{"n_kv_head": 2, "norm": "layernorm", "norm_eps": 1e-05, "positions": "learned", "init": "normal", "init_std_qkv": 0.0173, "warmup_steps": 200, "decay_shape": "linear", "steps": 3229, "dataset": "wikipedia_en"}
Each number is 128 + 32 x the weight over its row's rms, rounded and kept within 0 to 255. Layers, rows and columns count from 0. Numbers have three digits each. The size before them is the row's rms in percent of the matrix's.

# layer 2 attention value, 64x64, rms 0.162, rows 0-63, columns 0-63
095:114155160128119207132143160107086075154132190112139162198127118170090131121099098086148122211161083137102109136122129112132138103176139102098135139073135090191097136109113114130089154193134123
116:159134137070082123110130060199194187113117108095125103119162093172080129135112115126079120113084106131130098126096179189102176121073120113148136108155150089096113109154074144117153156158129141
123:094122122153137132144123241102080086141116154181133136123102123111141100125137120120200124157153090118125124112197077111131121096124154140070102159062120146194142151087154105144074118154128111
096:137160154124087119097155201119112131117108151138124110158126122174109099172151098063142074149181103127142092088108169125134142117068147097075111125066149079210154119129128116137072175159127127
162:133104100158147133149113172076073090128170105147149139106086142100122152126130158167143137101159121147112212107179103045147102127165158146117143171130084170122115176089149090162096083072141104
113:108126145114125128127133205109146139146108175193102113097129141138145106131136128092143091168167088082133080105149084148129142093111161100079106150056107072195147159097157149153056150157108095
079:092114060155168128134143164110145089120151090184124119113107143063167123104164142142147147075159097116154147119150053099126137149138113191119166125142073162134135175093129077139112066063105120
129:174128143076098095134115035181168164120167102114127080134161104140109129120124125152087119111081125140141134131080195155126141141085150103170140123187130083043128135165131160125172165113146124
046:112127146133120119177119177167086104138147140199108135141072109093088106110182108141171115127106114158149075087124117138063101068090157150093118088093107089148134112075164073162094149147088111
073:139145174087117093112130177135133161120040119107082123095157150154138137171118145086139161181140120132116103060162087175106176124060127118092069136103175107185164103127128117125095152149139105
079:079149101156081187138171167138133172124157173146136156116091071158147150120172104127165078099108094120101154136156155119095129076073148044138151133115115136119134138125134164168125172165199148
042:147088113100087124101118152159169142154128162143107146136147086186166107142076085110182115100080051152140078189154162173121107092084176127085080125076108090169137106130119105134118126144114123
066:069097133090115129152146180115084163077065158118101141126146143122122148142081113127175108171143090151127078135216158146121126107075141146099122096085202097191149104107129093121105136135112102
069:126121149122127103098123087141142146113180083106063107070138149093116187134120126142104125113070165102110177122145170149119116135104134136171138152215153136051097156180106150149141101092192157
076:114094147066128112155121033171122146094121114165089109112126119111102128105134129179117142135076137146131156157139130122102032143094113174183158107168163134065125166147141151107172156111170099
092:108130160148135102099114194142108114149110135124134150154099145149112110178134109081181125175150085173143073097162102182145153129107159155056093168052140079188125092124112099124111144166086141
072:177148124169118119070112142127145097141107120116143136209138136182098088154146101080116116117109106146143124151134212151177149184101181142112115155073132087099136084185096121129110131108134199
120:144131123092149095145136057149164193113129116134126063084152101120132139110132150167106163094055115157135138114104118130086141151078107155176116123205124159053150148127139162118197106088125137
052:102066145105074112096095150115083138128162164125130126165147165130184091118093121122124145165125211107147168170183204130184067092169149133171137140102158077092124117134123124129151140146136127
140:146147187085105128094145112160192134145114166149109134142153135172088102165114112089112093176137131128137072150091169190142150123095152107116117125089150044140118111169121168133119186202095150
102:119146150050150094116121112182180193130078110140068100055164135126125146133113128120142146117103127138147058084098135196128163146073095161092135071136135109136175140130095152133152134138093134
091:136169164121110144094162182147123116124128187160124146163110131137099126146148082049131066198196106123108100167144134122146126104095164086089135139062114091196105147117148107136111167164115140
079:137113066160117156134154144077078076130150154145124143156072114082129110069171107157130121059100134146131176172141144057118098078129139101149150141093116148115102140076158122122071124059145129
162:102107103196129153139109205064053080122151119129144155141084132124157112124140137133147122133167113115112178118177093068145083138200146151108120155082115151176124129117154104149066098100150124
113:117093115175143155160127089116085123115181108096155136087103119093174152080141183189130163101086156111156179102137097109111091089145104150204162128165139158086117129111141115127121118062177080
073:117127149182162108154167211093092113161093173130162130060119115144101144171164153158125145147180147157092123086176092093122166121165102109078106159094119196161162124117173132126127096128117145
053:101131093153104110129135149123106128098180129130133140109089097127139109141227146165123174107182152167118174122155071110091097114108159124083115133102164190181159087122189169159100172135089115
054:133139136156156130171110148139043101146150142106161110120149104129109180047167114161131111086119155157130132139143149095178142103201115104138152119150155175074125117179110063109184112121144185
130:112131137179131174104148225083098083150113158144119167145119114141171093139146120092159117167184140110136123110160114120116138118157163123087107134067137120220110126112152112139030126136123114
092:121083065155105110109147115071078074129155093103175120130097123072146121088160138168106122054136154136113198131144127062148106124183131094155152123117132177087111127101134109096111109069150114
072:114108095191113136161126181103084123134157099100136135101068115123175150104191169173135138122160108125093201113167085084106117151178140095108139148102093214163140154114156119143131110096164117
105:151117088138104118153141086116122157125144100095167085133102126072167151109135136166105123060114142120129185119100156055109156145126104080189142113200103175048105151124122110114176107088150147
113:121155082201123170120130241077106111154109120108145151118120136149114119140113116061120096139134130105130093081077134101149134115175132107090093131122092109161133120145076075136060093130099157
114:157157124101162111107133027169151155162114130104140102135169143139109143122114126133100169112083158139143121161079155150158140125112090117198159096210150116061139125156107141096190131094150170
158:159174171086126125088173080169194135101088165142138144132158118162099141141090131064105128163144106081140086165098123157129101144066102131145114123108125051151099116113140143115118189196100122
075:106145132140094155050146197081122135149105110123121136167136137162103120152121108037137087142152115123112088090113143094128185162174130109108063137085138106189105138118121136117065132160119187
101:104148130167088141099150241071084086156091163101139127131144100156143116108139124078142111161164164116099128109083150075151141151187154128121097091101139151173123094131168097115113104114131192
083:131195178135116165151142214123101119128125141119153154127127085178106135146092150093158113175139104153124059090119138182147123124150099168114115107082152089195127126144106107155086183185111160
108:158105110118128117131094084129172181125106084086084094122182164098173182127107146145079146093113158116105153131107199089126168143134142109174122126223127168073145113154122119131165087093129131
106:116128065199190118166110134115082086133183129110119133174088123081152093090158091158142148116106182160123165162126092132168115116209102131134179115139146163098103142159092092127115100088131131
071:133150084204160163170150190068119135159117152165122135137143104132131132119110094069114115123105083122123085097103110157145143165166128133096148105139093086137114173185075068182143102166077114
072:135161183154135150115163164133127133181147125129151180134167144170093163194130156082149083229129138124137093099141179164167155166166131147097107135120084089156115143118098080139109110166089143
071:150122120121099093104119192129111097103117145135106162113094125128112107121195115104126075118191156149105127134171074079094142125160166073058109158049121183187105145132161142122084108143118119
106:145139165113087129118124075158195182131085090123131112121199137150132146183061128111079113112113092107137104137104169141107181144065122103154101134201144115077164125147128174130147138161162157
073:117119184060149122106138035161145149101114139103137118109175102130091162095114122185136167116134171089123128184125152148126110121097100153196152086168132099112141127088163164090184174122153153
089:150129141017104090096120113154138149103064088172108163113092100133096109133142136126109092079140087151108125120136085130111152146090133118101107174070126134168155134125185194089158169166121113
065:147127188136120138113130158142165157139113096114183148122142145125075168150168141069141102169171158090144098117157127141129078124088163178080085187070110091176130118125123091159143162135093058
108:086098154126116136117125172165076028160159188131127171106142131138128115093154138111176131163167163147113130109181082148147112091108119127073138129047125128202107100097146105140093149134122131
170:148162173075108096104143062184172145113093122138146121124162127184075158139088131095081120129121099119138063137095141166122137144064084101157110125138154070106129120165103145099176179172102143
135:157166147115139120117123055217184120139151126102177133145162122162067134120071105125114145166135145119168080185119135180149111121076097118140136130145154056087132128144101156139156178149091124
120:149146186071091119090153066194189125121106134133150130121165133169108162143093147092109119158128112093154085139111163174133123136032110092159121108129108065123110127127133163111139192166107135
115:151122122131146127166115024169122154114153098081141119149123149146126137114078157205117160101070158168149130158095154139129151129122101116187166109209147130058149111128104138101162118088142127
081:115147175126098126103157208124146094134078126130112140125132119186113113144108163076149081176185105090109071086104138135129155150121126110117084101107118112214103128160136122103069152176081163
107:148153172135123122105147144166136077108120149152123167144154128186088138140097135054127082185155085126119075146126134141142122143122113101076101152072137068188100120125120121153067160198073141
056:124158169123071147105159106162077115164117128093139163185182152146119072153112154097135077168143157185147113132135173108110165113145117078139053154100130123171158097078121162097087143125108177
125:145132155078121138129126034181163150105089107103136096124181121132122167115079147143084148085094144117131113124074151157129179147059101129191133093210144128078134109119123141136176140127120128
121:163152131094161101134114049182169172125127101109119106116149129113097156117086113160079162095091152153149098137103135184154132100103086143165193121194148099074140125181099142127197153123109138
094:174181167102179159171111090132163174114064114149107125118212131158083155181103122101072144136093154101132083117066149157123148173122109153118120098167110074135139128142090131137109134158094149
090:135153133136150182171149066133163125094120128187095092147128124141149104101110208175141138092070125114135117094071084153103145104137079137160187075188138128156099146139155152118097142159180141
105:087098089201161151164123181059103152142167126142129119182063119098142098098183172146183137106135141132140170113136126106134109120173162164148159091115144193145109160148133107146127117080176104
080:119094089072136173145084108126105108152170095079128170080141087103107144114130135198132138083109143153075184146127141117127195133122169176142160127135100133075169097056151158161145111099127105
081:142119103118139125125137089124174158155091101112186114111133142135117148118084124117071145079099112102139092096050143148113186129072111083175123102187103045061145127155105114093171129143104133
097:123108085123141141197105155073065181105124124110102098119089142069164099122165136183099163072137156160098197113143126095129148138186150132137142126156117202110161125129138134122146078072134123
071:119151173097099139119113094189144106142130118112171132155164122192089141152095152094163127141124150124134076147131128195133128166061077133125110107081175059138118130140094153149092206182109138